config.toml
n_kv_head = 4
d_mlp = 640
norm = "layernorm"
qk_norm = false
attn_scale = 0.125
init_std_qkv = 0.0334
init_mimetic = 0.7
schedule = "wsd"
decay_fraction = 0.283
decay_shape = "pow"
doc_mask = true
train_tokens = 129400000
steps = 2014
dataset = "wikipedia_en"
Each number is 128 + 32 x the weight over its row's rms, rounded and kept within 0 to 255. Layers, rows and columns count from 0. Numbers have three digits each. The size before them is the row's rms in percent of the matrix's.

# layer 3 MLP down (transposed), 640x224, rms 0.089, rows 354-385, columns 0-223
097:171145091073109099134147143142131163117125114054169165086130088173138131086131113151117126170144071091075126139098124139091129146112094130181158078142115133083118136078136142132113214143155114142146166096123070125139156126165127113088169167108110155140114078166116116088147120137062192144165178068154145123072159132158150201161128130163090130175155131078140130074065130118121170079134059211124179166150141096149094155143156133049134074105151113185114139154176133128202100128162138167094182141134143126179088174153141165115111132118122148142139153100069130134140128128136105083081148130090105205138124103114116089154098114100109173103131169097106119095145111109127102063102
083:133184142082121136142076136149159129046137117103132167174233158153100088123145114119123151137104097142077157108150097150133072048103165113155178138152171134129148123090132144133147133112107114059145109149139119114135092088094153202144116116119186122094165148096114127061097098089155144174136094136080097103151084167061175105135120171087145154109074168094111151132096173145092112104215131099199127181153138103149089228133100124162097079152160126155133123149139163161130111165142092132157142096120144119119163137076129158134095135148153187132148141125142092078145128114151156108068103145084095165133097139111089136186127158134178078160111158121123196089124136147147133135103
101:136126146128138111169128131136128156137154197123107115066107097149121090072103118139103123153164075145134129112085125136156159161115151109129136068138184132150082103164092124181105137106095092145139149084120095163191179146093169202160102112171126162175122124127085126102184156140183105099116153112096099119125163101063136094156122140119107082135153152179094157175194212100140101167158115115147131140134128083169155101067115144160186146106142148171112153075023137142147112095094105084084125082151110110165203131121101109176106151175128123119167161059123107111163102120132132125171132141118151201136085171145108108092094176090086113182167123164126130101139158071163119162150
094:118087142056114179066115187096215181124131111112153134115185114156160125103113131115100162157098080137144072179159133121094163151133105150157127084137110156169090140129148112111130173139154122117137172170151131109151126112131138113123117111071107124120091101120180126097143122168157106133127146121130075186143111120096125085129106107081183143214127105156152158177121157140111142074114124079107109156170068103118099075167131176191137146105084170162208156130153180134099180164149083141128115174141199126159078131149119136131144081123202083146095157173098184121107115109068138165117114176122094136114121162160163176159150124099086072149142164075104107105109151076175161151140
113:111139172097172095093154119147183155183172200096126124143161060114121157142173097116132159166125150113122146144194122127129177118140137128191097118102128089071098110086147113142139138066149124169188185121118081139103130112135130085150114198188134186083090083092125121126103132131132132165146137095177100087131140099082099129155097104096101134098133126161124070209132088190202126106098132129106154121113099110141143122120149133029157113116128118118050096147085142131107167160146125095136128123086166201056102175094090176091157113136185147118133172171062130107151117133169117155125158144135125172091130161168150119139085112097119142148187118180106122095115128173133092128155
102:148098191185075099123128155097149110153139131101127116141110175088170206082086176063155079140117177078116099114126104066087039145167114124096102105100187118134134121124149063125120140147150154114048091093150114183057129157115112083056129144120149105168128112104148150102095109180137099052105131103152133157117138094138102085144121087154119147112149089148205110135137099137093112180113162187109155114064149113092173120084124148123149147096098121063096152140177096106176109132159202153135165112125086118184144093092108098102152136125111089128147148154106122082118156146098094108102143087103103089110183142190101142108125115126062141156149128097145135151131118172127143148136
099:130127134100152094143104123174119209120089137084152099089160192145137166155102099125089124156105144117172129161159124124132111104142133143125091076149167110168119126089182088114107123128147145090099163082123127139109124174148119157125160131073131204100192105151093139082125112142096158164115089071124140097161135190130074158124128170104165124095174148190118126109166169120117142137145075141139177163090131086209170158165141115140178146214085144108098206131128159130185097086155108152160159071086125188186062140120157114117192091159116099110132125133127131159112144124152173065113168075110127094063096155124110121145163123196115143127143088124147123122116174093125116151191
103:110103113119192142089104114090153164151125123129186129114177120104162105111157149139204178136126085078218120085140164155084125171173153093094215088047135128134173140108201172138118130188158156170145161108119145134113191116120148139140092059144166123090150123123102149125117146163082096150079069127116141180159088175130144139123116175186107108170114182137159158102069075125169125177119157139150132122162137113145131169107139159120109122165141115116092158169160134059134128147150116104136086107115143090126119133122119128147132073110137125082149164102149080153124138117109091129072154133061070185113143119094156074093143104100118136141078106122136133116084174153076080143067
094:114097160153111142142174146107164106133139135191119147080128060152142138107078149151153146106122119086167084153106124147149119116121174168132099065148132161117164157148148076141142120127110146153083109112119107149113136124122166107078099115117132110116113109153172143125132107151149103126109181122170116172111164140162137124074161073121137148160115161181095139170133095107116088169145087164110139189097101121166099151147107162077108089073222103130121089128096142130093076088090144160104205131179118075117114094129155178141153134186150125154156073136156093168138032181223108162183091164076150133108161052161113083131156128151153152160104124116133177103058150173124139116187
095:154154105147150154094148152117188087072169162108073116108087115111120091113096131161166126100147119096120075192107155103070148126135120106172167068105071133154141096138133144125096093095125091127108137080146131111108132084180135165120114151158161145108105107152133110124124140170145159139132088130155172202151137114180158134091124147214104161090116134152163196157118131116071124090093116110177148143119106011101110102158141107115187170109101086095081102138122198083115132184146082161190113171138149119131078188090157084112145122150128130060101139202145058120159135100134085111115147149121103138090146153133136146135126109130167174142155160139185177117083148159068141121137
106:123125085128071160103124090188104112121130147182138147126156104119149149116119125135100144153129149159088115113192080105147109141061126149061056146114097104142166111095097164125138092156117117141136095077148138179144106115121086141130132068198178119143123148101072081109154184141167167141166088165062051067120089163130151143114150152160095077086112135147163107118109133180136150081089120123138139132158126114109158165152168174097114118105108138141106110151172117120149120146233091096157161105157048138200088177090105139158145097080146086155088112149043112114142159108106155082094116133141140092134107139138123156151105164134127124112172192152175122141154041099131142152153
105:096097119138115094158114158105173156130128119175143131175122104136167125137157193113088143104136150156078137106105086150185113137121098220079092143160089094099107171113108115133088114159172100177123092130152080118117094178108132114142168137087103154143130114139135090081125176126112153155182160093113151138186156070157104128122121074134090112110122191129141121153112107124132069107168130096186169128186122097124123102142128141107075137121085137169179136100174079106116078178159129141191104170104111160098117115128183159094154137154090078119104086109084164140149144103132134129091024169071120149125109089151181112163100168126132111049185141137141158117153185118144212084167
093:152113105077075079176120152086146175085093101120108119137179118082186178107196100128120190131103132126081121121073179108168123126056169112058060155152159124191141104071117086138162138139152139152162150057172133134137086128136114129137132105184114093121152087189143073164109122145140133132142134103080097133138119157168168126127101142117102150116124144100142132193131100096095050088076132118120135104068084115152163154115119114142108134190117174160149187108134168093184144116108068162161144129163116109118109116160114146174153057127138164114079137128084104111110127148135108144157091099153121079098123100146170104074176146117106182113137105170089101159084088132125122155058
101:062178101130154126156171103168202172094160172161102114054097122138107147195145092124084192127120111108120157081108182162105097116148163148123127105164155124112154112171151137133080126162076120114121120129134111171156094134182129124126160168144059111101085100112152116145114098138155023100161118119081136069085110136125135134078132128110113047082099137133128206122175153152145132142113165136147155176128150093089164072118148135122108167155150180121103103153135156140113144105124149125106156154201124189162106131131105131144145146045166094113117124119093052110081105102124085137109180119199162093180154085141112090122143112096176128135159083140147155126116101166155098078104
095:115154081119062164136125158143175138085128120159169098131082078057134138146118142092171151151106102135152173089051109122122097146132117096120166112096102151115125036120093114143137136155150079151153168093123161099194130093143136138122088101163111155112124108145122110139153109090107035135187102138037140118162149151205177153103152146095143151103141173091141121154092139150161178072139145169097131090105135160147148087137100131116181081166132132134091121112123185106124169120165121110151142146126117173057119156157107129154104110136152077111153202131136150145098129158150098166067134109138102124142142101126083065077148102113163207187115150066165141108184135115188116140168
088:145143147142149149129069127163162154131107151177130025189129146144205139131083101144156116154126106130126140146154078090070103148106126070116082065094129175094108150134147147063186117197107123112099154115109074088124146138108179137164104152148124112171156141127162090150120113151133115093133151137121141121119085158124136164115145177165134184107119145091123173115172149071153136177077156124109153160184069146159105098117074149111168143157141166143125198104170052112113100133157135186132151075136122102152121151148098117173105144130144160110126124102118167159121090118207142103110153087088102083097070091113115104101127106104186160186092172077171070082136109093159153153091
105:097126145132087131187193133191152166095175104131102170123145123134121117154141172161115138132094155123113131168195134113106171108086113121181092130126115139108119107141091074114102108124120077090082145126178138118115127171058118089100119095187119026045113115091063140110095071150088173123077156097142135141083089106117136168140175130182109156147183139114127096128177103124166150147134152119103115094169098111163176070119114157116120191120071117172110107152129115102152110146078094168058125116118128167115142067136112152098186106116149133099113194099160177184104129114146095115090169079101151127161128092199121106131160165110167154131177139131152141148135080112156125118067
097:115095117111100128087171141118119070062164111076120112170071148108127092112089118113098131122110096141164145166175123149141065140172136159116151209145149095101114143114122139066113158133065143106075182084146102154074089165107148134048177187114138098154185120122059103149129115115150100133123112100170154158064098166184126107107105141142136151141072102110150134102145092062122165092132077113197163115094066125133167154104120162180180136068146092107118116125143141112192150144150083145123142140126176176151074141112045168133101061140131182087126125132127112076103149145137105130104124104120110122083130113112139097113070124123098148099117099069127182161086143119111158154162
090:103185210139151099106063133179043119140070131100147089118118111136128124142170106091119084122155131061127145163155139121159094064138116147151122136165078153120121145126169094037102107138104108132071124107118141143145158167190124130135081106121154126020142110087148148078106155106113126121142174132189131167143140142110093158139098154091095140143144122174092098112139111151208080141134112096148135127079134110091165135126143118076136157136110169120104145110060158122203084101119114094109143109121128172126151110138113027116156115116069155104144073158122161180075095135174128141090079123139136109106100162090128104106174180118176100145127167169140105141084164121127099178142
097:130169122138088150128141142134138133145171148120152168106088080086139130138126156094097153112119124137163141135167189129157161104106151092148138124078163092071090082131123145179167129133149119127141165102150085129092118094074103155168127141133103144084102165100213140116183180060159080137030137194113119147094149076160093158083174102084147065133077145100149148170073131095062156184134093100141134149089118163179138111149151102147110098139106100160155124154129165116125106057100102074163122142114146169133111134087141148072128071187078137120067102126137164144112118100155120103149141137158178136131167097094113170093083141131188138093096112173143133197085158159141126112187
095:150112118167136062108116108141148153099172137183135130147171137099093141148141117117134120096094135129135130129115094102179060145107109127129130116158176112160155109162108105105054134131161094118130139108137138216162127118149175150114109155146093164144158146130121104154186157074174119147185138099135147112184109155179137112156119082100111170145113178162152092119079082122078108124123105028119094158063094093166128055101124111175180164092091078091114087088114147175108089116103070208151120092131127136125178163100158151138103122098088079108134096148136147107158060179111114071120059101182137100159101108214172122098138108161165102147128116133136089108098085169122130123138
116:153154087161082098121115090108144132117125109118099126133110155155099110130118170038118148143133134096144103125137094118175084080136125115176086119061160166067110110129139178103090169173215119123190100129102120103140118140104087117102094086139168125060158122158110091176115107117122196128137080124131110116160166071098187140119129150135138116143117129116149088172093177146136141173073134120144121112122169080096104190139160110167111097181150110137184091127177171145126118141146159116154097107123167092082150084163072119121135131121136193147148124137141188126090105162094150135135067173069082068152100094161130109169126153144103129138124112084065048132153097092088134203061
101:120118138127187203167145138166138114110157083144168122111103072141152117123137120097147108110077123137097127163095104159110123145108143119119152104178153117152093057087093131098129114098123125101131176097125081156163153097168107165114128130098161125132160069132158184115165145149137130158100129142117140130149192099124112146102138118143050078131168113147081125041075175080103184105097161157119113170165122104128164066147138146108172091175123160164091028114148158156126107116198116174146162173174131135143101202081122123118146079123154054101117156149177038160154182137090086161121181090117145112146131132124086092085090136164150117097145141099102149092115107149128180097158
108:145135142153069116128099133135077149099137098141134133128121128129175128170073170110112133135100043154139204105181187056135108077202109152192149207156166097136143113138127137102132129118163131149178206216105154147074183157169129185133128123108143102153132133142138110144129134130168110097124125089138099113149107138191122159165139119085129148083102141164146127157114124197145127157129090169177070047116115179169141108122130088130134182115118127140215175104141121130102037156089184119127113158123101179175155150193116148135145125121120124120097121092151140132122171093148100084137155162118082149098158133131172104127083066103119085156150157120096118127154117171132140134132
091:146151120180119099082121151139135152078086126065135076115199090193122111166136128167137147147165120101115149117120127144121140071133101080178162042095134164130098098151120114108080131100129111122135109130132122123145125143165089170147045136091120089131092093149176099094122153155146144196120042119194092147119179123126123072119133168135079115123138085148118103097155087186137165136172105148109086117171127156171124090172100164144134049122107153091109119094106179122130084085155111187128133121176159172091091096177153156134121058163195172143064198127127134120144145097184105111111098111140142127147093056145092130138120155104147133131157118112163077132087135173091111159145
103:139092125157147194104120152140128095129098163154171165151118136131072114176140167060195147124188149111168128142177083132105099143126150137083124126124098101045101129118139160146106135106087134089126170134129121152187154180166116144089098191131092122141227069141121126093171148081133121106165095131130083148142161073136135130100127106149162157151177113120164098177106161083179131110137150109159162051100121147098155102165082162089147114188178167110165131142145079139135150165105141106190110133161177088075081120152133093161121167185063151109139098124125187153158090166196148171130094127096132171108156078127129108146148115095151105109132144132135132192138174161115119078096
100:127154181076192100096109119095064138104061091133184144105101181135159099160120118139127064107109190134173106148136124130119070153145137154110152110174135122121088111161110140168106155132148138167125097121188204116073124179138125136136185124155127097106147185130123133105169061163139163084145113113142180133115140121145147136161129126089140128132108138120155076150091127114131158142145105143156128151101110152123143166199123074042152110055174107143141126076141129159101138064116131138155133153112182107148103145112113135191089139094190139142175137158130129118070117115067092094130112066136079108120092065111056111091142068147217083110147130125123170085188100103158108143136
090:192100119096163113157057083139110133066107154132167117171125092054149096102130080156125145108123090128121089103133099125113149075154089078105160138104142092185116167162173126113134060189156090144117081103133154056087152150128132130183147078129120126116160109114108098145114151099082113108092103114187127192148072111111160165129160131127140152163145074156116152133126131099197085123125111142085175103115067126097097092131138110065122119145162082150100133097118072198106139152127133114131158114075154161112042135139133087187157148114141158103074173112141079135140150187147146120110071127152104111091119128120057099134159149183150123188091123115170089148113182099164104096113
090:145181123135111118151112129074102113154191173118122128156128144117139099130124133137138129170100160159136159134071096110142097102112183152165087132119098115149127123125177135088128126102192078169125101136142128103195094151138130146123118222108152130133056111127131077085154162109139099108118146163088175122158137166114186136100127060139106139149135120095155119217204111114104140163166163181156181098115060129124089084048170045124151156141161159157143112119104157155096090123082126106187101122075107133107176145167107110174117133068119090159202125111166136122068129102117149135084151167078188137090113132129113158118138142124124096070074214158122127130119127150140090133137
095:164104106085143123148155153077158171170129138175160147122108117174084120169070112159132118122131101113109135151052151092153165127120126093076155171137129129139173216133120122099105146154138139110056139094131169078097143146148120137104136090171137098149133116089118116112122140108106161075115097144109071196126124094136158156082113141139118126162109185154096152174110108117098097133064082121132142159089111136060131117103124097138088139138182116186077052126135168111137118154143109158123141125103025156087126131126141159188154111123113128128107080064121105202101181129124117151060160124052110112103133095151146083172093100163148158180108094135133085125064115042101084109139
094:123075153100095121132180090122110072128122144133085136144148142144099138139125110143092172158121093146108106135182129119078157141126106153122079119134078140143100193185073131168147174155099182136157178124089129172148116125120162113122140171151157149169102116123157088093110144141100108079137070066081137116163146132071087140152158082121149141105102064079141116145155103185080172146078133113083079168143110124150140141189110081135151164179119154124108109189193128072082176151098176103149081146128044087064133105087087104110107112109152115136105167135189122159050116104155172105136167164176107071150134091118160125116136135109205112125140153170182150166103115141138173123120
109:146143086131111111105111080119145054115129043146108129124123128129170145151169101103109150141096105087189143093067154138083075095111132118130123147101174104067151093140117148138149152138099088121062124202087136129083102162082127069163133188129158127147089105107095137115154162114123169125185138201146093147111099089103116141085129144122115100156175145133107066080096149089110140140087175139101134050139075127147136086168134074065146155144085113156135139192130125121127072080069098136096150125072147098126128178103099144113137081142157117129153159134096099144110163119187099108109105128180135099155202167149118126128107104145120141167133126083107140162114209202080172173126
# layer 3 MLP up, 640x224, rms 0.0959, rows 355-385, columns 0-223
090:157142120119128102137114126096133099116134145128063186115069103116090149159088114145112135125089119154125193104071107079157124166167102085109097139115107109124167180125098170147158103141094153098122150137077112107108086149131166225174103179142178170064122158121137162159125140116123137169089134152148084106086088123120114143097165181128175108087132079150097108164054108122132118080163121131114115099138131166137106121148140135126135093177051117158142167126103169151149099028157138164074116139096174103135129201106171144160128141085127173096106103090107104127170107121161062090141120075099160092152136163110086125143088189138169101145141107162102136160108172130120191036159
094:150143148147124169143081136142140031175147109129108146112121055137163110099141206155119137112117142148099157084134119134152130102158087157137091116073158102131120108119118056140054109102173147120202122147068195138140115132104115143139187107163146112051107092134134175097119091102132196119097174135111109119151134112137217126136127127114115135155086119143089121108148130074136155124104151169105159126101161113142144147136137218133110080108125166156155129071138151192108165103130100103144150120134185151144124062105088132095174095072175118114146113148138071169107095198086089144186141124079109177141079171115114126144105060153088123104113065140097139113162150167174136112117
095:081079113161095155114114139110170126149129150128134157154070108177184177056190158164105117157092142124109112142160131101140158143089101152193062132096098170152085153102115145125095133146073149126121152098124138135142167133159105064125148129139074131159148198105178074078130210080076125083134158115123154099163150151181165142098075142123121141176154095107119187132124127112090154112168144166147104129113136156156093127094084098144147132197098109144112037173128127094100137109162155134211118162139111116127094174124100111131116056139119159176127174149108090181172124133121119106126088138166083118093161102168070159070151192148135110134143124137098145156112162157123083081154
114:141138144091150135170112132116068087146170104129148115074149139120133134139168180120131129093119141112087144125182185079053186159126085103105168126119148105147098127104147099095129131096117196148122163196117167159098142175111122168157131158107116046145102149133118090084174095153138109128120158115091165158141050167127161107160113095103116142161176146139151132137096174163123147173091130130122098188111111202115093127156102140171094109131172170114071124146176112128133125117120146039140144081129096134194133155127134115181102141165104119071155123142108119079085097114158078069137138134085114192155132169251091139123156061159135135145149133171134096118151108098103103127177
102:148114123157142156159120212144088142116154114167048123131090099063130098136087115132195149103096141073113125154104124152125133091117172172101127093181085123124120109094065182205096155172071165150172107170114166140112086122132140167112150122187129061169111118146075146060135081095093159123105085131153129076110125189068096160119097093144151136117129108167156160135113098126123149136135114160081145097127103182153145114109174143167105081065138139129133142102103075172169148139141153179076171148144107070186146063075155116100112143102136150186103070150119136135096113133117139114142185120125163099114135109130163093139070137127105167169104114171103105098103148110180170090146
123:085118106137119108132178165134085116149177125152231129088160095106103137085121115101105123124158139163103117130122148122117146124130089148120135245096146114174123163130098108143102133140133143169187116091151170211140154106146126068079109208110135088107094131089147133101162122141106120124119106167166144147174174071129124090119128096104174102129174153138092182162111063091144135143117096110155062099111069156115113154127098167163142188125131145119188127124142152162138182113181142119082128106099148088148126057150117154110086098103163169125105091118177110099107149139107104177169073176092103129155144146102062179116079198150126150125103122129114156140196167156103101088101
103:153095115091157105151148179177158142098113158134105164176084155111099192100102111104089168169120098116124129140137137182177124065196121213151128163165102129133152136070104094142142090136112134029145115162127084184151085096192127137111151097101106140127184137114086140123136145128097156128140132179122091087108132137067144230122182061122178103120142092137099157071121150130148109115126133114089117143074118127147130106096115171132137155169097122108093114140151124132131147161175115107139154131107069150173062127064097147133147148074139142112087135135063079154136111075071168144176192151199111126150094166110111156068098157101125127134075160135115123113116131092129158105143
094:146167130130114098167109091075158131191125104126095073104132171100108189132153156133122113118145109175109132127109097133152102159144205076116105106133133092151140159121203107166131090129140083140134144141117177124117115173143176093136106083079111129100109114129093138151147160066097185095106146165128199157173101215115183154116144118069145167125148149132137134104177155130156123137117173118164154170114150134162158156082054029164169129131129141108203127153092055178113134100095112079059125115173135127150105116151082099066104146113110147151094168185104115095083107127133109049131195070103103132135068111124178138117175116148148103136131098124117148100128133102124146119142
109:087123163181093152213070180157142106160094133131138176138103147126102139134122133121054161140113075133111120188094137117117127114105101076161137121109073097141139181142129128161123126132170128119210169179132107132133084088090065147134108085155165096143087173128156096133154149062180162117129140131118165145147139132106147132133145149154159110108165117088179099154145126129101175109128164181182061135030148160107088129092158117121089177101132093140176091145126118172134128144151191138151136100093136138117092158162120119082127100116104109120157140079155074071166142098112108144123133107125090193105112188075159101139144168048030104098146187118123118105131108082105134120109
110:075124152115077168109121131109143169199160131100102153177150073137163147125114142143147190076150110111118114117152100119140173097141143123163175146144178169107047136145146104133143147099105159122057139159114125159097148096116177105181081125131093132151189129123109175137066133160117123140108155104086114142165160128128134136133065137109138115125163155144070165121163081155085134092143084118126134129110075189213112104076157075099162142117171139153125136070147065114117107145095147103131135113182096211074091129110117101124056130142142190116116144114054103183109125151135166142128114097139123186127165088100134167180105135057083121117112095109123129152206115163132183171121
100:127161139113159106117113137080126144136135086151145139105099082159162167162097138146127077176120168150134139121175157183123155134181103149122117157135173085163119170139148148168125120102074165157114119077040159143087120154131109122132171132123079124147112171100170115151100180167089104180115119148147175151139150105124108141107159101184104105164119147159100131187141153046109092111115145099173123196128115091117085094104145140114104114086101070137130158094076142124114125096141118168186176157125081112070132118153149122183168161044110136098147104112078134074125179150095175146120110123073124182222080116177089134128088171119114069146133113079074153177148139185143127112176
099:132158114114112151119180117115150151209173145094105121118105099090140150158110094090113162070109140148097140116133110087135148133171126079133134189167180135143092155098145061151160118128098144124175173062176096113200164069142104151151145113139157113101087077200147130138133168142093132143101185134143097108118081126086089104084114098163149092112079110103052075109157139066121072097133189088064185127128128139131107149130100155097114201098111185147184121141123178152164119105140174101108158163153075141105124079120156124147104130152139121147131149149089202132108154071087112130124144120090096101106147096139071081137177118108102176087091141176116150080110086115099122157115
088:134161143119115070107137096116149134132116143197097125147104168139170120099150151127179112107140126107092142186145131147159192107102137156128074129172137109139151073086138140142134171131110152149148155121094127115054150147099102115132126152158118183145089101055130149103162226130095111113124137141110079139154153150130121106098095120128150179140125050092166205116102144110119125197146087104184100103110157153155120155117080123116097040107155085154153050175141161151075068069148172068162145094113144132117204107113112128118086185119125127065156118110204105133071138099078180181170123085110120119112096086122108129101167159133140139128109120117095138086137111083140175112139
106:094171155169109134101179156132122095090089139121150120115117074161121097072074164121147132140158040121140173132082153072132159161161103149192185143101101116151161155159100103094182138060127116106121099148125202141158131118104137124163157079158117060140111150148149225126097099098179107114139136127126104132162110162140077136122115158119175148114130159096173136120101128130080079122102117171074119076119169096154081112112148190187085129054139169136114167103145193109098119092095127084170109111143127187093155100099154103164111092125100172125124163190114122120062156154119114153108130116110127207143089057139139145118114093098127147127079152110158134096128119075103092098117
097:074105113138132122081137129171129093127131090154128087126088149128144128076103128130160098112150145171165157111125144114109094066086125098143135107074087118137161160125138159088110130144095101135161193111163109058127151129126125077133115148189106168187114158109083141140090083110141181091090096162114176125154148158195125124144158142101195129139040180095126124100103092168120164138168175149166117047136111152150107094090137119161106115124109113131083143096101085181080149105137142114113147127148080063139190133112085103061115100134151146150156089111118134060133143135194124125138082137110109101092143120091083071223126120088135131166181141198140117147134034129111077134135
107:157160183116183155115125107126078130143158141118096105165189101137137134112079106130120110134112099139228136071105123126134125209113116086125122192170098128168125144081123078142146053118090105142133121109087100185050058141098104142123056122135115112152101107173121141153154095167106155140083125217120121103089170082126166117090132105096141077144140113100160156100172110160111140117096189120131102130125090128184129116100100158153126138131152142180136094154139151080092113117152118237094083128120190095093198083092153121167115173134136142094148107172155128114142120113085116185159069141193118153075112122107126129160110115102159108157158122138169154117131081163140123121111
105:128126079085103131163196216155106113148085123126089143111068134091142159137087164098139064158121163065129128150132150081153162125153184105091115132126208080164126129156037154143130149138029140139121187094110138120184124131156069117126123076133095087132136165082124107131150149113078099126138119111202139128121135157113133172139130083177145166134164092108161143098141076142087077205174119121125113117119115098141102123128164156092143135131115122114153129120112085162185153132126142162124059112102169116107081137142104139137172212103121129149121128104064148156112143093106163076110160166183172171087127154127180093145122180136070080162152144142118152159145101146103127109099
108:175052061161084155106145127126183132158156179123125127111120185092132107123078088139126114133110180124186149169127143115144079145152090145099129094109151103163177139083201130169157164131154117156122128125108078119114109150102100141119079153085111181148058141150123146144188176164138100117073141098115153153119218122192129169119137119107142136034150148128079160129125103119074170164079153093142137183154125139164107161145109131179112088142138113124158155138163111141110102216104162145065151137125088092162098087121107154116117156131175162110136166138184117126128163201132126144107160085100099168142144090129174170147121078189076110170146127105145112146154135150121174091080
096:077181091154129062189160176100094122104079113140108162190154093138157144069133095142124108131159129162161093171117060138121161123114185085099085160155081175101077215169154119179090102091092077108173152103106145167117149156150082118098128118152084113074125127114138122132134140078107165168118095109114165170144139158093123147147140164156119077099159218125102178130128131113136098132067122107099124111150077140137128219127139143112155102086110134106134123175193116139112085097125172100155095130106103097097097126171142192148160119128135100132097201129124094167132146171133136138181123192185168130152177134142053094148126109154154111143139090124124140071111131117106139090137
102:109133122108092152104139167091191154178136144165157142174102128113087061167184136128165131180066122134143144091100079142131131151109140084092149101157107178154156155126122149102128198189183157102164107126119159103109116120123172134201101141101139112066124109120115171105108158160151169125134087071153150094075107130174115141110099155133131134115098126123133147072105090156155103178159188085114140139121197120164090138142168149126148160163124088051073068109092104167141142086116145171104175158097145146137128141123143056168125156170114119103118153140131128081121180172139089128066059111113115123138135124129142161164141071108124081128155117077177054169114090104148123086210
119:139106128160122124076128169101084064153168085163101156106111177121148129171124145158127110125189093119119142118096145075167159062108105119139111162118105110158102119114135181166123132149129186088171148115074149100142149145157076141123105117112132093007161089121167089161112134088143182168090130134123060124089186091108110123146076148069116095140140091172155142215115156156181186217084142118172108131110110072117144203101104100124135140153090134103143105159178218180136158138159137116147191089139132103142159155131100159146129084125118141163150157125172104159155125134062105120117132115124110137174096120159125122126093088163126084155115156195106141146135121100120121146145
116:195118101148080140191134140123129121132108080124185144102145068130157124136056136108141103082127156159169162135152180187078124168115133138094121123128135079154125178169065158135111162096106152118142143105141076115161082120166127116131106084076174151093118103129158163110139137107141167140087091159137125101132089103111124168143141145110105150128144149145070167072150123152139115130112163144108150067107163116128108148087099122181091191083095131090073102202069062153113137154131123128140143130154169113194161154119167158175132179151162174118107128166116178096121167152117107170205124128136103107109139194128161135138127136096112025164105127043090095118166136088153082096084
095:109083178160106109062131143146148107159112095123141195122100107105140166169122190159118148117106097109163216161157170107152153130117100095185111144111131149121079120125139112098072142125105160169126136164101108173174163146118140172151046162102185124144104140181157116117183149120180144165133137137081096168152096123106076094114150143207112134109161136200140053161089103137159112149107096108082095106122128114157105146128128121071097104145126166107106102092151070103059094139168135144133095133157107146088173173105124128111145160114120189117068121145144126082146098142054058137196111139124105130139142163150120126101099110106101173128117177146116118079152060201181119137151
096:124167149139095148138157144093122128137142148123122138118134136112154111137097114089144133166156034157151124149157128178125153083083118132118078139074110141080176156144109138145151142100107041122137127141170115091209198109111134159079096126125160140105084180078140161197103128112152128124092100107072193087122099144109094084181110145085190127097202097124081118078098123110118100124116119146112111102135097160184080112107096115122133101120139188167118101167104146140097129162083151159137149119145096214118121096100156155116143071142152094150119142086165154143172174205189135120113161153207120163153145180070142111157108083118076087091115099096066127110129098117160100132094
113:107156155164124120096137173112123117178156123137093151137073167098117067131107184148173155108142068088169127163131092115111106135186120096102093137078151141091159116111088073159063118105080180127115163138047083150132178188106146091121086183163149121146079113158183151172148102113110084131127119159132088171162110083163082116177203160139152067176144107070076168135089125136088139121106158127116146057111128098130088144138093091096135140133133181129121152131121175142154167166149124097177144083104154142114093101088183176124175162135112119123118102121138133131183138133140129154148144105114083067108118121130046140123114128120076069080083102159136143096179156066129148122137
095:125191092162139133155099175115125099153161186149109140140151133123078104103136148137135151156094074080114104107114111090127088110062164133115133118138150103092153079143112059147120106121099119108123114148141090102139135153122134165196192128116144085127094089130115087181095097140158098160114084126100191159051179147146127150129181125103134087119107106186084166152106123115071107045148115102069097170157174142131116122091157120128118143141071115178131118114171152152138158123111169078145067119102108161165151091088106104146174088154117051110163134132095117093130163157125064123206096109160160166197140089122127141130125173211128102067153169093074106106095110135142129162083
101:089156140095133153117113108074137132081163143162086079143137074083161120141140149181117135144144172104093178163050122164139149146116117144115135130100099146098078105106143120192138112118118141108180146143068125193124099107196110139156129137149159122126074139126128146112143187115070142156180168080058092077137115083129091119130128153149152137118127100120152123158117113087131133159126124071125093151149144077148169098163080135068110167127108116072179149116096141121087147150133154130104127170126162083136174151146098184127057119188108144168139100160112107158137164135114092150121157122180065198198069133170176086173162143169101108093134087113111186134062105131068068110091
089:114107161135149124113148106146131108078139126104088068155094091174118124119114133140088104137091112082166188154153112167174174074116116150127212114196147167070085103093055122113163128100106103191148172173144089128099153080104123171153107150163141098136188148130165118157140124123142082110127179096187131165167122150136106104207115163095146140139154139103139072101172130082093080116130160107134152095144094082120118119050111099162132101123073157124112115181148141130140092152157157084100156073093038067130154107111156102128130091113082151162086110133124119168110139136098077143126077080109121145104064125178112118165102083144109171128175108206121120118086115103126113135169
085:119168173161131129131096071149135132118133105074054129153086161122105136142181144077137143160106204073145162121167125179066121103175148101153084168071136108124136073116104158101129140132150131174135079134158139159150138137182121062110119175107170141058108067195093168155094120139157089149079145173107123141132170176181116108116148109131095088105091116165139086081128127116137189112138148173141057138178164165125150121091122089181144151096089068096113167114142079106123162116134127131111122115168135134127110105168111118145087127100157142090149149150097109137138117089112115154190182077177144113190122103135083107035175131095156085074168147115128125164173155113149157127130
085:068106171133165068149162165117152124197112135156156230104132142080179157121143078174167142080167121101099131075136146122188120113129152149155131087127054143167108135117096113121083139146218151167130164130108102116143154087118121115105117166167165084117119126078107181176135145152138177099084151151176123083166122119118115123126101093137092137111121112129119119195146123119082150135174079136084123101132088212129118094107100115130103103220148172136116112145156186130151126080125101122137110106079107105138186177196128147111125115110097118084064082104164132183145104134081155161117214138171147103167158143144148106113067140129128159117131141157137089124137102133132192117132
102:152098147186141109170116125152151073163091125152186143079144086147184123167155109113112140143143141155125140094134120095138148160122166178129089148132102079139096108103218168076132105108081097125163182098142122145166082097085166132066161152104104067149193161160084218107104089055139123067168101130073095115080183147117186140101121060158140134105189153162181151045105068113096147140133133086128124129122036094113153118092138143143150094111186165138163115088134142097125107127122114119157129121089151133142134135071155144147151150123141127125133099105175176115078159125120102151159094125155112124177163144138112106131167077113196150154143088130143111153113160133121101122161